Part of a small language model's weights.
Architecture: LayerNorm before each block, no biases in attention or MLP, attention and MLP in parallel.
Training: a variant of Adam for these matrices, 115M tokens, 7032 steps.
Each number is 128 + 24 x the weight over its row's rms, rounded and kept within 0 to 255. Layers, rows and columns count from 0. Numbers have three digits each. The size before them is the row's rms in percent of the matrix's.

# down: layer 2 MLP down (transposed), 384x96, rms 0.107, rows 288-356, columns 0-95
# up: layer 2 MLP up, 384x96, rms 0.149, rows 289-357, columns 0-95
down288 095:172143137099102126114104166150141154104142106126108092124172143112133147116076135140124095085137122130141145137153096088179155164149129153119127124098094164138120114108177158152120104165131126120089156141143137152128114105090134127175116110124105076122114140124108146164113090122136104140
up289 081:106133148119161103104139101087127127153106113088109143090095135124120158155105170151114139117128141172113132142141162117137134139108115099160108155112103062137087164152166146133137127127125064100134125123133095149144098135120130108148107129099151130173154176152109101134131113113104169116
down289 085:126067111116082098113100145168123117118142124152142110160119108153123101093137129142140125076151133086102153094151156134158159096146118150144144098125133168147139116116130103149158126130133119157142105096111153129135065155123158141143115083112162122133156129140140154085104137171164129124
up290 101:095132142096156114120137114157149126147158122096093140133134123150118103129140139172160124138090104118132105121059118116089129177158127108132177110144153123129136162152132074113152120105140154125143145087138105100168143169125087169124128156123117121128184151123102080126129130109113135139
down290 111:147167118124142137131150110094130134136130108147112112131110123163140141135122093095146123100090159119091125143100140151165149128139168123129139143118155118158139125124079095078125095163106133148158095124130170143066098119151152143110122121154112170114115074117127132157133173174105096146
up291 117:069137145146112138156128148133174108131154098088128139140126130092093104149096141147150144100094114118125114141105153125084125143139100086148146152123138126140110133156133148074135116128107126141125135120195153141128150154123104116123164108100140124135113120102104138110102176182113145066
down291 117:132124147140138123065150127144099136077119131147154117128126152129141115135178133124123105151118184130152142117109127102094112117146139091150148109148127122158124116095094157146097134114144113110115109092161118136123108148103182175095148155140130112095085186097147113153136174136113108110
up292 107:105122179157135130140128146135122152135102116085098126144105113128126130114129142129139138151096105103151084090165116161085162142155119141141140145130102134104124149165110105092078113081148126148111142144116157150138161096154099152142126142088071127167164178105115123123135148108107158127
down292 101:116079122163104114131085150082116129128117129126129100163152152150139147120109146109171078154140135122111076152123150140154119148145116099126116126108150141137113113125175158164116081114136126142106148121126114096121134142122168117152084142131084118113110139173118108182108140136186097128
up293 082:141131175160118132063136102126144131126139149084134146145147119110161146141069132133157137114122140160124148134164101110098108129116132114122093155140076142081142130113117170118114113120154123069142128163166141122123108087130146134137138107105098145135174154119102098119146166160101145115
down293 091:155083092152105167130080130146096144119148084175147111152126139176123141121128130110126114129160115122123147091125121124141141096136122130149097116129165149110174104109089075169111104168093091135137120101121162127104130126124141132143160168163118136113119091120125158178140145137141108125
up294 099:117138144142194142131140122108123169147143134089100132133153124142096129108126136154165128146078105148106130171101161152137100123092152147072134158138129115133099123106088152130140077129137122163120085108130148140124112149104092173130146154102098155154144104113136084133153105114139132100
down294 098:199151151115125134121137153165128137111120138137159154124151140171180140135131172101112150125144159100090096124102138113158141124123149124167136115111144122148145075105098116141102123134148102132110112120082129117095090093107119144121113092121149130124126053148125123174139126126153103115
up295 094:159150117142100121141124102128167112168116149099121113122113137114108120136100115130156114139113116070138146166143152118115153126083175121120138141158097088109104167135126124119115170129171166122156070155157156120112136161124108112138147120134101136117144149169112118109157193108106096133
down295 084:112107142138088110160123149141124113154130065121105077126130128147118128100142147099138123164149137142119154134163116126124144092136138129133143145154127116117100072146126164167125136074119183187109114121143087092137151138086152097140134145141154084130125101142136139128155121102175117121
up296 114:141123173134130161127179145139132134116140131108171141080118135072142140164135067128153143127104103097123119147145138098093091150133152136114135142106136130117128100118073150126101103111156095151164107171096153100130123129165130108121132102091145115149111128126147083123156111163131139093
down296 124:155113123108133078153099122155106161142103096132090157131076147118107158138104147133108158114136162103164149131130138172162131105097097131129112109148084119138147168122138104158135119113113146134148154127122104128112130163070128149128173137151084131104180130130117142119089158104093120138
up297 111:121110155117151124134143154136124090156152116119146170150086114142152097121108109158162156153103115084099132129155151116114111157150140121134156122129099162113105077107096146096139085071136166134121139155142115116128118074176144158102148151137111118143118103141133124114172097146121157102
down297 115:165106131121091140123088123111108140112133094133133132161090163143135161115165117170123127138091142139139120133164190129118115122114132093091113122092139136103141156106128115117101119102121106109072123163159108148137166142102126149134177127130116105174168120146080150155101162108133146109
up298 093:106131121116128094119112111170116132120104171071115154117067139116095125137063126128124137154125113116158115188123137111118075130122115089105123165165137155137128127103133130127109101124135103135162125167122154148132123154175140104179157155120151151133105131113099130134118156162105147134
down298 097:154100152118121148121125166130119131070152168161142123148106163186126119085134110060139101137121149160170164121148086142150154108144107122146132117106119114124144091149110099074103134103129119145132118083122123109148134127116144125101136154159129142122121123162144132111152099106167108099
up299 094:112112104152158126130163141141115143170161144091081151116113082118148110110124113117104128116091172119110095118140137151128083147141147094139144141126084136129121076137117181100124164120128105158167089158121139148102116095162130143112137133107154127143128148140171127130182110146087130133
down299 094:107131122108097146132127134135130168093118062110139126095137101142145172118136129165137118112098163156104123118169123142132099139087144118113156131129106134116107171130114134127099144147108138146132167171115121128121132160117144127138162132145121207079151069102126136075135133141143143112
up300 107:112154150149148149104148117112156121133139104141160130104122104070135112169144096123148149143113043101161145131159114082085135151109148122138135183144098137125141162112123103119129136127125097078153126123145166129141140156136116143122107126141120141116137136102105118119095088068135152130
down300 097:124153143150102109129124147118091166135123116118103133122130130123143172095119119146134159098088144069114140089133108100143102117138104142150145150108090153148150149155194088137124173110113160108147102131085127078150120118172128138122139124165119165113149136148126141124144139111098085161
up301 087:140122124147133169122105114155157138148133122141094117103106090079106107181087173125128120165119113131173097163156121142120128149113153101120100153122119060149102168137088101122114153131123134092133136155130110146136131119148089136142159154129100155134160121145137161137133154088139099155
down301 089:168155108120097159136134141195131152155113093176158126115122107150124121086137124107152112098083109178161135123131164115115109155110123143168130093131127146135134131131101162151114109105089123141140155087162127123129122128081152136125151100080136150129074136130127138156101124119129095116
up302 113:082147167146124140119173153134190094117120148125096165143128113102129118148171103154157126146124069120099135129086142116118109148109152132082151160141140125170103137118129107109120118157120099091154129098135097111089123157119140117140152122139099144164100146111155117103153176144133118118
down302 113:101127120090127118104097139113140122116124126162158118129088109116148134149138104148145160108121102110087163159082148143113126127143201116148119166122152130155128137083141077111119133148156075134095120148133140103060136141122128128162147097128088162134145134125125163133147161156150131125
up303 111:125123136176118122110170142128157099137108147145101132115115143075062094120122124105138136122115080156167124113104115114089133163105145150123173169121148123150092156120114142096157104153129103109148144151143119111139144154171108136136162147106137117140119157080104143108093136116121175108
down303 118:092109139159136108124143184143112130140157117112133181119127104138135145151094125135072156149150129107146134174142122091150106158149127120133107147157074088109163152176098116114118116110112126124165141138146104107156149154126101111134174110150120145140106113120120100072108123092103130110
up304 103:136083130147165133163114105087089111151091123141172127119106147146103145136150120143140148161117085106107079127106135142124119153139149090162132105137160105106114136155122059136128148099100124134131085122101089118134152154146105122111164144137146174137149148109143130116180142167119127137
down304 109:160163130111103137108115188136153122147164131124105117135141138124153096100122157111108115075126149128115157128134108084167140141155116134093146121094138145153133134087148180143125139166135110093147158131163130120111123091104149115130105133140123069158113136137124126153092081110121077155
up305 102:145113111116136086100127131106095131155146134123123138123124124141119045163140128135162153118149145133148107111137128173144158142057095132128160121110109080082117121121119158122144153140138122144165088125119116198125127141133128149102166117072145140141139141119167132095132114128113120134
down305 103:137178133142103122101125153139112130103103119137130111103108105122126144124106138173103124137105170165108079139155153143127180106135153106122130103117066162096128130123130157157132149148129174112122122152087142132154096145110164157138139094138145139086118079088146173110109117128119156116
up306 097:160153114127155090130122110128117106110162118136142157122130129120111128127063103188139182123121138125139115141174130141116123145065156135123136125175149147111132122103120141111124118060128135149176103129139136187140135125155148145152122108130084122138113124098094161113135103123084117125
down306 088:136129128135125131139123141176073174118140113158099135162119148129149082140130098096111170151176120150125086121151136083170137164099140142127129103157147149106127141130101122120117145131130081146114090154140131131093107128111134155142144131101142129121100173140151147083093084089145113120
up307 113:092127129188143152156149133084145119105154178114099134148125092133080085130137133126140162113158128124172121096103154114112109131110140133079131156134105104118133131142127155111160079145134126131128102138113136135148124146166101130126181163126091146161124103113118144097151129180091121141
down307 117:133150167198150120136122135165137150105116109107101131115117118130097129069127112086130119128110106152134110108164139154167129141112122149093151136098126135130165173149086136092121085152133119105147145142177174086107110145145113116147110126105150135119138124150165102083141114148099118111
up308 094:083136123139111146088162136141132138132122138110147133122140143128126137100163099104153145152098134098108138148179097161111141112144148154186140139121132134109151111151088155107141136115108084150127110114128159099109162081148117144089120140142077147150122174116162123120156125075104166157
down308 088:162139106144117150107068122132161165156155111117106133148169103126171149125146133107114122085121099152130074147107125171121120129162113140083139142127157132142076128131136130156126154155150114135108117104129104154127119137100106071152130186112154112133093106096121121116119161144161138115
up309 123:112139148150122108105145139089132116142130169116090114131078137122091065129135121129174166136107117090161131158120139124147129122100160090097166152144127126147153115085118120136163123123162135086110131116147127146133128172166107151107160147114084112163138170093162124114122116144105139106
down309 140:141118158131119141081137138129150173110115117148098123123124118119107114136104152134117085108077122106120123150114183122127136165110130117134212143112117106167099094106104129105165124193106145092125131148124118118159075135131111167154119123121139147148146122102166159119121112104143140136
up310 104:149119119167150120122135116089144121149121137104091142121129123141109126103123127154170129173157131104159105143092148126139085162092139146121139080146166073131098176118110124104192112152115116088152138104160107111148140160109107126126171101118103135134119134083135090130158135126121108150
down310 138:116163123145114114148109177072115095145125156119138175171099131107132103113120132135136153169142079087122109105137108150107101121122142121152130161154139103137095172156140122114142154109106128133106140102144110126138187155127095101087180103094115151126139143162127105087131133120121126115
up311 086:145120123132104132120069176110132145125098141116118128128131141125173109157168148164125143121092125092127127102154117111127122165134135120113150128191113111145162175100088103135119139115109082139140135160154164115157154108073138109146148108128144142116134154086119113068129124113123093111
down311 081:111110120153112126135186134147142088106143125127113119161139137175094113106151120105125128127132130198142157121111148120123127122131165157110095128083131142100152125116179067124121145133160155144122125100113078134100122125151127095100121168133116107147164094139112111174115097166130139111
up312 100:146101109121146132175132158100104111138143127138147132123105136083133155150142127099146131151119157116130084139176159146125119168128151134126140156106164140098098152151085090107143150119178094137080155124143128173101134074140122155107125118100115151158150092112121163095129118087131126139
down312 099:121127081115148115123141054154107159091101132142144119130119124115169102088134128141169098159134104200140122115139107123120121121132101142126154144062118143130148129098106168132117133112146125110117109137142143129134108129128154150113132092147113144166148130176156148119093110102171132087
up313 116:075114115128176094115158136128126140167107114141100175093087078179089121104098132131139140174120114151153094140148144098161107125143141108106118150189141114172131130074115125122124111149138130116159107137122126153119171155162146126138129134110110129127124124114114134094116161143128131153
down313 106:151158140136109107126124126125163138071143131128114142133127130135117112114127149134146141159164119097146145108134076127162128115118113123130119054136112157138153141164121078110129149118087143094145140145127137140093115150152155063149116122130082142141124172122150158091113146148096175088
up314 105:097157099116158118131144124097161123142131109143121157118137131094116146144158111115151128160122078090094130114111111118105145141165109143140123194145109120119129197139101079122103136127092118159125095133132144117135131121186081134142119133125125143150129167137123064129133182127124127125
down314 106:158115111147141130131125111126145138134133091101092110107146166121115132107107152132117104155107151112083094118109112110155167128100135148109175185121104167138109091136199110139078119132095147158138112127127132084147130131154110091139119129121117129160101133141135119116156113177155162167
up315 100:099124115177120112110136127135133146146124144100116141116136091134066123156092114111173134096126093146139111129113114099127099132112140140109130162125133161127084137107123113139186084139126154095194133174158106132161137129169100121164179110111113162119137165121142129114125126150151126112
down315 101:113085113156092124135133141080113119057128100140149158161104141155109123142139120123145125116103155141129146088146143056138146120129139129167097120152155159151141149146140123094115141163093116110158128117180129160092122097141114119113131113132157162129102112124169161096120125142149100139
up316 093:134141111103166087156160118107091115128149116118140134113160089126095087118129072119147096147142103116174141125102133105086120139138144164112154122165164075137169108174122143144158109140170119114123118123151139140120116118167119127126154147105113137132133166107142070109102142097120107128
down316 076:117130117141082134127114169124103067102126080099124146152127122147144136112093135120139182120160114114117142125128131141097122108113120125113094121173136209124105130098123106154107163069105132124116142117090140110150139107117133144129137166138151142138125140147162102157111145180120166136
up317 100:136166118119148100120153124095122156094133147103145174052117125135135119176083113150155116126142130162123116171137146116140120147106103124136126138157123140121110146147142104145136065123126151086140117127106126132113108166110141087140121104097163169161131181156133132124161114095102152120
down317 097:100130104132125124084127143129095139142133133100147107202134084159164130104163104155126132107129120119075117125107105123160140130154132116124150117081130129168152084129174153111099146128127122128144075095114157127121111105102128135139127122098151171093144167140128164145157118147163129153
up318 112:114108153154133160093112164147130116148154106134133139120137145090153129154135144157156141140104131067096131119163165130116138117113173132153144151131080113100068134136109115109126116134120119138173106151126120105121133144135139155134146106114153132136150131085097119090154125162104158046
down318 109:124096095091093094152118122133083110109132121119131104136126161129168133151135148138137157092163149098122129117159136137167134127142107154133133131139099106134109195081174100123123153060084127141117154132101145124162177103115145126121108139144115158131156133094111149141114164115099123136
up319 108:129174168113143093087189110092169122147141174137100121136166100142094085164133148140172119116152102136140130097124089118113110156119140124121158146157158098122161130135113117097158076151122132104157140114101135111131154101146142155146125145106130118117116119131126098143156112114094158112
down319 105:149138129131096135133128130131123134086131104112157102149094157155161150093083079118093099105114123163122137100117120115129115111144122173147157138083172139127130091116144185141112127156163135138079127110116157135140124087148145117086167131153113163136113144151120145174148121098131101114
up320 105:096135169105129070111125125099143115123130174138061146115126078086140101141142102123114128113133139121117153147110089170097135152125117136098143124118130127139122124109113140106112156134190127108136152146148161123092132150150127129152146151138124141158144142108123092137097147161097202131
down320 109:155098106137149155115140141149156101079121154129157117143139130116120201092139136076131126112096108127130088160130135126171107103091129139132110115146115158136078134125149081125128154170100122149097159136105122138136118130124129105137102125133123115175134129129126120170121143127183067144
up321 107:135113117081140122135123129104139127163144128115141153109143165158070061127161135150150154118119123120199121133098184107120122145133131115141110136143162108114108166104103119137140147142136106109114133119132119193171113151139081138127159145094113104126138115157111106100122149106109095107
down321 104:141156097117105160130146132151137089155158109069113135136139155124157162091137119095123120121132119103124127100151095163134132144141133125127169121122095163108147179106133076100133172130126135121117108178119104078137151115119119138087124125123165198121136089130135121125100150154136136111
up322 111:099127108109104108137129140149144154170103121119118138098126111154078121107130140126149120122092109114108141157126153109133086162152172131094137156129060130151160150090124112103152120140110151127150134171165110102149143163124121096159138134133145131116136130105113169092126118061098169141
down322 111:116144138144150137148122172129096134140125101146155129119129144134135169102196148132131159151148126131148144109167100139159123131125099123121149071137142138124153141122106095153141108129101127103112133139103163150084146159104121083110122169148123095146104125103092120046096100117104142121
up323 092:108099150150171149119114161123082137152141137129158127081116125118137129111141065134098137137164111127082081139137125112157132159123184118145127121121160051140149141120100141110133119109139135145156105152173147091121134136143170146126125151110150129153127103118162109123135178144119106129
down323 076:115146138180112155126095121092142142155109165133073092160195144104070123140077124109131117159141117102130146100118123094122103141126106145116136113139137154157167148168141123107138116105107122140141142099076112143150132139137099102158128138135156142122119127120113105085155142128162111161
up324 090:113143154144099091149144115082109140190109129111141167128092159152133113137102086160166148122125139103101077150090128130120160119151156096105153101157143112126127140126113080081153160118156141119119091101182102119149113124125126110129115187123151133109141127130142132133125107152117132144
down324 087:124141155145140120149138135102177115074162103110138147168136132168163119044123176092119117124138149156102126138158137141148146108148138131080129121106156136127120120136107139127157096115129152147148134093093145088112145086103137127134145139109086120111103124099089122109113156138158151118
up325 101:102169110137129145177116140111147140150163122137114146117130162143117111163093120164089114173096108144140122124107105114091126111118136098156128174117101120115145139134096108107156103144131169109145107094134065138146162100087116149141151146110101124156148086102159115139174147113151108117
down325 096:157141145116133139105116082168122156126128112131179097150135100170169140095126115073114123116182116162089124139094101107148133102120159122120139140092155146173129096118109142160137096149132128166135119122109113137094143153100158106116100120125144131144106078119125150170127119149096131159
up326 100:107145155161138134136159121136123127133119132110118174138127170126101142097121120157124151146081111097133146158121126141109103164144161153148150137103133097097132143147101161093126117140151161106119145166134142070120136144111133101160137090116081113147127126133081122121083144096127103051
down326 085:125147147112147114115140103138111104135155148126112120108131101126153150099186099152130073140101094129123135124148116177137141122140102142130133131146098145152113155135124151153127100107099112102180132161081134100152112105132152160089124140124136147169115119088127140092155079125102149196
up327 090:110136167108137111124125127141135117198125129115135130125098136155089125129130135142144120124097146131131074172101125086125095132115112129143163155134112108179144137117152144113147119173134128164146128099164091112135171158122081150155165123083090120113149156144121091133085131096138151123
down327 089:148117134142080170147145131088154104118125161133140137148105124163121094176175125113158154151070143094136137125141144119129120101164089153091156134160101116118108139138106135110137107138076118159142170123109149157090114111104119129139115143147150123129135089120149126095112079113100135162
up328 104:096148105123134143164126124103144092136119153085152127127152087146116116121105116126127142142164094126152074150104130162122120140136097121116132122139132124088111112171118093075177115088126117073171105131117138112147164125161128158133106122085138139170148117104159096116162137144119163129
down328 113:134143130132100171113089157107133137155126171152126102118145140114109165090076139150120130131166119131093123126093075140143102117143163095148120107124139166177127102148165130169169145109145180117096129120116116139126151104112100106105141128122086110093146126110132110134139091160162134145
up329 080:126097168125131162113119109157160091126119176140089137143112135100119148085116129167126168102146120132111139126161111135105115138126172145111151152154111166151144141077118142122141091093146163110123103117153125142124135152135061150138128090144119185132142150152079108129143157101131133123
down329 083:155118111129121166188101149085132146128138111137116146082154109135121147137141150126130095142140154116089170132081127113128153122117110123153146171074115119092160091104115112089103129156122149090131175124130133148111142125117156126108090117155161090158120119189111154136139117132113109131
up330 095:127144113094115145066138143142170131169160160085157098167156120131093100135147090153124144144159107135167119132088126118106097119107133118125105099170125115135125117105109147120156130119152097064133124140139140124150151139172147152177086116132136151148141119098122121133149140097107098147
down330 091:116117134117124153122127119139092184104141118136102136095138145081167183109120156136149128153122149088114111112123147144085101134156161124115178146135112141107155159103144131079113087106133148162141122085099126111092138094127083141103148147126135145116153157122128090109132133180141148130
up331 091:125161127119136128097106117104143140170125152079134153089170127121110142122110111135113126145119072136154134165129145134112077136152155161123119131132156109141133122129142152128127128147102090088126086133174101147163111169166074138113136163119136115153088093085138089144115135110102156131
down331 092:142155159134147148155126130130081123119126141144164112124110124164166176154115148093144081136121159134140127096127130138122147120085137139124117072103139110116108126163107133157152141117148123118124202138107136104125138043085159134122121107114130080102126138131099112146145112127158127140
up332 098:134143132127143114119096137142086098125120132113149133161125102089118134158143087141139156141087110088176091139125149146168109118112126093151158166150099163146099097116155130109134162112124176130141120129139109152085159123100127127142103115117127173145123113115093149140185128125067129110
down332 113:162173180138161079127131146137128133106135178096167170137148150109108123110129100141100116137089127150128110136107134098138111151139126164111140143167116136117138096137150094083130125115160112152139157096150122113094121086103141125132132142129081175103071125107139165153099128130115128133
up333 115:158137104137163128108196122128118147161132165137086125128134115129082126125134131151162183132141138122128109127124104169085157098117108123124166129134123128120124123145134176118153112120132108151138103146079138146109142098169122128107160115089126132178146103061116105111147107121082131134
down333 109:123126097099101142105121144149111090110152164144130172162158130156131187113116172112102149129132136106109090133129126150143179156129141081105114091140123132150098097131122109123129148158148114104144124162085171075135141126128136116130079116100143129081119163119143131096107162148123139131
up334 101:101138132104152098119159142088123106126164108115136157122135091111126070144099127150113113142136097129138069154151097124076155122140107124142158184133170131179166120141094150099151126147123106164135141105133133116154172112150112145102137107095157172131143115138119103126140107111107122112
down334 101:130183147144154158121105153102117093114122147121121111089144143105130152152133124137127122120135090157079106091135127138153110134122127121100162150153151056127154129147131116170153141098101158098112104142145128121123152103151114157102136125134083138123139110162134156069143180106092142113
up335 093:131164123129128060120122087138170096161108157086112136077094114117142146157120110139126106138118137130113109162117140120145131126097130113145148119092110109122145130133125107107164144146134147083168149118142090078143148141126156104143174105134160112104114163161145124131136188126113163105
down335 099:139105147115126142125083164115107116094159095129174089191174142151119170120118134107107099094137132143087141132154124117174161084180091123132124121125138131143132090141137115149114144092124145136115125131134135155118143118121140125139132127101089121133089144123127177132125083150134089169
up336 118:158127161167147117119131130132112118168123136145131193124138137082091156147108159150147154104116101071144108094123128097153151140162145136134156122130140174129123131135119137097122068129123147145169102124090138114153124161138109137114135131094110110143133145091108120117131130141052143099
down336 122:163109134172110102135155111137116147132102121153130129071105175136083140109110146174132150143157116118134123141120148112124125145125080121120138118105116133133134130140165169158163112132122137096131151143112115100112095117111149105175149077089156133167167094109081092136101160109112138146
up337 103:151171172153117079129123117126155127146119147125146150128116099121081137067102095157102130121053120128143136168134125112118113148125155133163127121143117144108162115096121148067122104133156146177172117120164117158111151134149156131127129156120131114139132084092136131102118116115104134132
down337 095:106102128151090119133130114161132144110170128123094117111110140135140107157181130126180108122137078161154123089154093113141145127142149111139098115144183187097129140112093089136129121163105138100126118128092168124124163127135112128089153128157132159118120138106121108128104154121116183105
up338 099:106131126157129124116111134139086130126146174139106141128147152111153137127145130094127164149122154105148101120110112141133094139095129083080138109122105108141132137131136107073109142115121127160146140130139159056107163110113096105092105149133125188151119182117122117089120170093133125165
down338 098:133088111133145115140119087102137139158160117110095136159134123118126127161065141135149118118160133156154139135135142157114127109148119138119117133087137105140152130165096105183104186088152125129113139086119148125173117099068140144145089121178145133147170103109130114095108124134118109123
up339 104:100130121137142104121182138112098106098105135095077157141134135129105121118141116167137160099100093108095095130114165121132081139160109158131167185131109150129138109151136128127124117133164159131117130136160053124105144119116127107094117124121119126152146146131157112125121181132118156080
down339 094:120107147168100107105119112105128141120145137138131111166089155123124082145117162117148169100127096151159187143139161111108094119076149111167113125144131102092159102140114132150083129119121133142118128110154119097159124138170106166140100155117153165136169121120131127073148130153107119122
up340 097:143126161156166140092118103138132131187130137113124100117139072137114128134088137120188174119137070150130129129159123101146072135088151097097160108113147134126136129100122130158136104149129121110120104110138146100117135171142068139123101170100112151144137135092130123138128138133120154148
down340 104:153098119164100139140139120162122135097096110198148128156136128125157144107124164117121100110113158104088140112137161128109158096105131134171132125120151105114170099121105148094090126118154103139133168118121154113107115124151176125100149136115135114160148105159129122167075097098162106117
up341 086:097108127173118122146130129152129097164145166090109112138139083157111116133104128143142114128100095143115125089129115134122100129104120100136114121137084133112139165135154140081103065083171186136108142125146140089114160145142174118145119139145109149138153077111121155125129129103101127155
down341 081:105114136097152121124095100092078127104192119126157118119107078151108123112096143132183124159107135137139150125130149122081145124145153133161119151109141111135181120071116130133137114117160119120113121085160123171114113164138118140154159121131143154103124116120129119102126173112175114150
up342 089:164145122168123143111105149150106063115158146092121114121156129150141125119156104135138123158117122101161117163146118108108129120098162108132156104119121106115102143145113146098157132121111132153152128142143091068109112078125142145096101134119094165147161187155100141136159162101118116157
down342 091:147124097136109115172123128126128125145140086126116120172149129131122108115092088091158132119164160113133099153154158165120136139137128117125094121134147129116132110134131061157123114126119114166136130112116106161120134159101137089143115183157161093157174105122099130153099064140140090144
up343 112:118089153105133108131160161117107142105141111109106120143100167106164111130112103161126117156123137117116136142154171138125133164133126147133144183126130105080124130140137136097123117106147125123090150169161112183124131164179123090100086090122137122125152134074142141080124101124111128087
down343 113:110135150142150131083129119135114140127149148099107117156139113118136112153093151099078141111161141114094085139130135134134143111112122086131126114162130128104139123143144167152097149170158128117091107129082105092139128116111118137097121121077145143127128163126086157165134151196187149140
up344 099:142153107166135148143117121085207142137135112112147173134111115131160118097101121180149167133127125127126134157086088097136108135101150147135169158163137113112150117127072123115127089094122124112156080137141149108146127147120090161136120146128102132137126102120108133103154115160093126130
down344 087:134104098148155138141167145154123135164125134118064104128165117076138148154095135178165154105136133129091102131134124126131106076172142143182148130103091138133121154168134107107109119130109156124169088119128110117075111122131101142120093160117145103128120141102150145127139118157119127134
up345 092:119140123115185140107118133130148086167100135138096110106136118135114123163114127098147117128073134159119118142119148094139099162091139090133141108137134140096129122137118137147175098108128138140126083150149074078162156184110143139168137136144142130117148137117163090111150167111126147096
down345 096:122101135130135138079133135131102123114114107128170068180154154156133143154115147095144138140084169086053149125119154081094155137158110131120176103096147158116131098138145123128111128140121162118124120101134140125093113121141151126113105130155185120124112129129133158145148104136132118148
up346 112:077133108112131116141153161132112114163147146097108122151110122133068101118088144186134160101102125111148094099139140103111092144141123123121153191156129153192145099081132124087143149136148089152143144153126142142150158143139126145153133125123131137119156141130128117093122131165128100124
down346 129:122107138156114118121142103104118133124141138136132112121088101148100074154115100166137159143121148124117106175142103131124118114132121132135135129118119173161110123122091094129161117141124132146092179155179148205100091135138120133150105122159118066140151080102109150150126114136111146143
up347 103:134123130119164135132144159126157126103147156139148167129129122148111135162160116144120174135098115057112120149131140109071160149139174156105126139142096120090113123136145099097103097118147129123111136133111145076138110119182139141112100134118106124103152138183163130080102139164111136126
down347 101:126106123137152124103159129153088146121078090085120109085126126122106121118122179139157103133170153135082126111113137168137158125140109153102139126136139095126162094125158105128126132115153143124135103145140111145139167123161178153120110131096142200122170129143109131074096133114141123117
up348 107:124121140123147096088164152167117126130170130088151120153158138131107115084127056118160175102106124089157075118143109129073128132173137134141124137114124182131156161130121110107191129108134148102134136138119126098152107126129156129124155130111095124151134125127135118100131123134107109101
down348 096:159134124110064135115124129147140101106138110143150123092113125137127150138137128131160153089139120152113119161165099098111173126114124084119123145126131139114123171132129077126152125133126160124109115100126063129138107167106138073146119141109150151135157138148152140142123129145107218110
up349 089:130150143127127117119134110163141092134112144157136143152138099146149108092102114162140175163088083137099131105156117124101132151148127123089115136100099120099180169108164114110164106122121138108108131175117121092127129141130139139156107144130143172183147097155138133125134128071116103085
down349 088:156123158146102133125085097085136138134194125152143141124138131079112112123099089137150099112144127138181098123163132135117129138122110127146089141139117101117183100093153134130127140144150180127105155077092093114118104125143152124146100141164142098124138130164127122118115116181148135123
up350 094:089124186141151147160131115106110099104086120134139092135121145108110129130149095164161141129114099127133145122146094144098142126146117118103147146138142112114087086135151166126143109092143152102122110084141160144096150169145071149086116136135083186152148108128137110117146136111128157135
down350 095:174168105104125137126105159161156141143168158108123102157175142167161142137121143102097109147130122134157139114110143130145127140093133138145125134129127127106159125111148098138101133146099107099129092148142051130135102087110143118145113092114135058119125143127096149171144143100123130096
up351 114:082123172178149132118141142104119117155158169105085129144179126107138168174135095126117174126081126120109161106126165133131117140077123113127124142130131111120118112146166165111125151078111116120129118145133138142108098113121099115116119101081149164150114147122137140102165086123100122114
down351 114:085097119131099129128105124106104121154117128139158147145109130104145100119119131107124129114124137115152179157158121175124146136116162109113117143128126153130128144119158105099105163159068149129143081112175110148131126120076112092127133143152108134151127135139105176060089154151122173146
up352 094:149156125130102121090102106090130107161093129140126117160153171154100139136116149153127134183136104124144149146121140129154073186102191139147120129145112135127137158130072115131126102162072137113166129092141114141153146127113081140113129127097106124135135150108102128129148093106123114133
down352 090:143148108128131119131126135157147110138151112110109169151145117134174114154182172141123157148121149124130113146150110110133159125154080130129138115137128085145141128116119150109142140085159075135091123157094097145109142144110122145127146124107147108155106107149124139042088111136085082125
up353 115:126150142141135122095122141154125099155135163075096139143163134159115102099159060143140157182139132135124102134106082111151142160085105139137117133129120075117131120144129136106181091107112101121135132105155142119156132144160127099137159133080114127153136107101140096109151167128130137124
down353 119:132152136113101163127129155106106130164128145110148090104151176079110124096130117142179124134140095115109143104105114160130131148148186124117178129157113159160129142113124100109118149083099148133127146095144179110107136126142141094160140136106134128117113096153068109111146101134120112095
up354 083:116135179083146106088101118088144136148091124115110145116106131114144125166061138107112138104138149171153142154107157063136115138131139108098150149125151079112139167119131143137140111146122111086149139142202150140150149125138120107153116167102147114145148157113114133120130124117120123136
down354 081:166124108144098131119129154147110081076135118150153118146151102139128133097097179127113078114094114099095134102145143134121165096168123158105166124099138149148103114102162136127101158139143132133144159099115162095102122129139148126098145105101157145104115104135160124160134166111176124142
up355 109:112165133166127107088154110131098181143152146102103147066144118143103111093109110138151165110108166161141100090145129143134121136141111149137134129154148108154183122107146139088150121085151132140146099127144121128084133137124133127116116121127104145196095135139151116102111126149105084115
down355 129:099071127080146120158136132155133124118139136115137132135107108140121154086130105152147170119139156120127141128128099126120103101080137145135152130131123166129125155145105061083119114148177129158146136165131104132140157129146152174139128147133150133122117130128130163063104090109067122140
up356 106:075109152103127122153131135139169086142157157090139177101111120118121144130131125156100163115105100072155126110113119160131121166151119102130130134120128133135149112135122111100144126127122113162175132126108150151133191118162127111122135097119093143127132163081178129091117150155113167099
down356 104:155147113176159107166143107108102153112085135145140147094157122110109156139094121126123122116092127137151156116132084121120146128153163112153137124134154171116177132175117105085109120123150111174114148114097122165094125122142118115097150122100138146066136117095169136079131138151137127130
up357 102:102099166131101129105122157132108119169156185137125147097088089124111123132106120124128125094106140138137100153156149146146134120124169118130140121168108152133103107081130096081165153103131094137154100182138135146132129122114120113168132148144076116123170157106116155088145163147115125137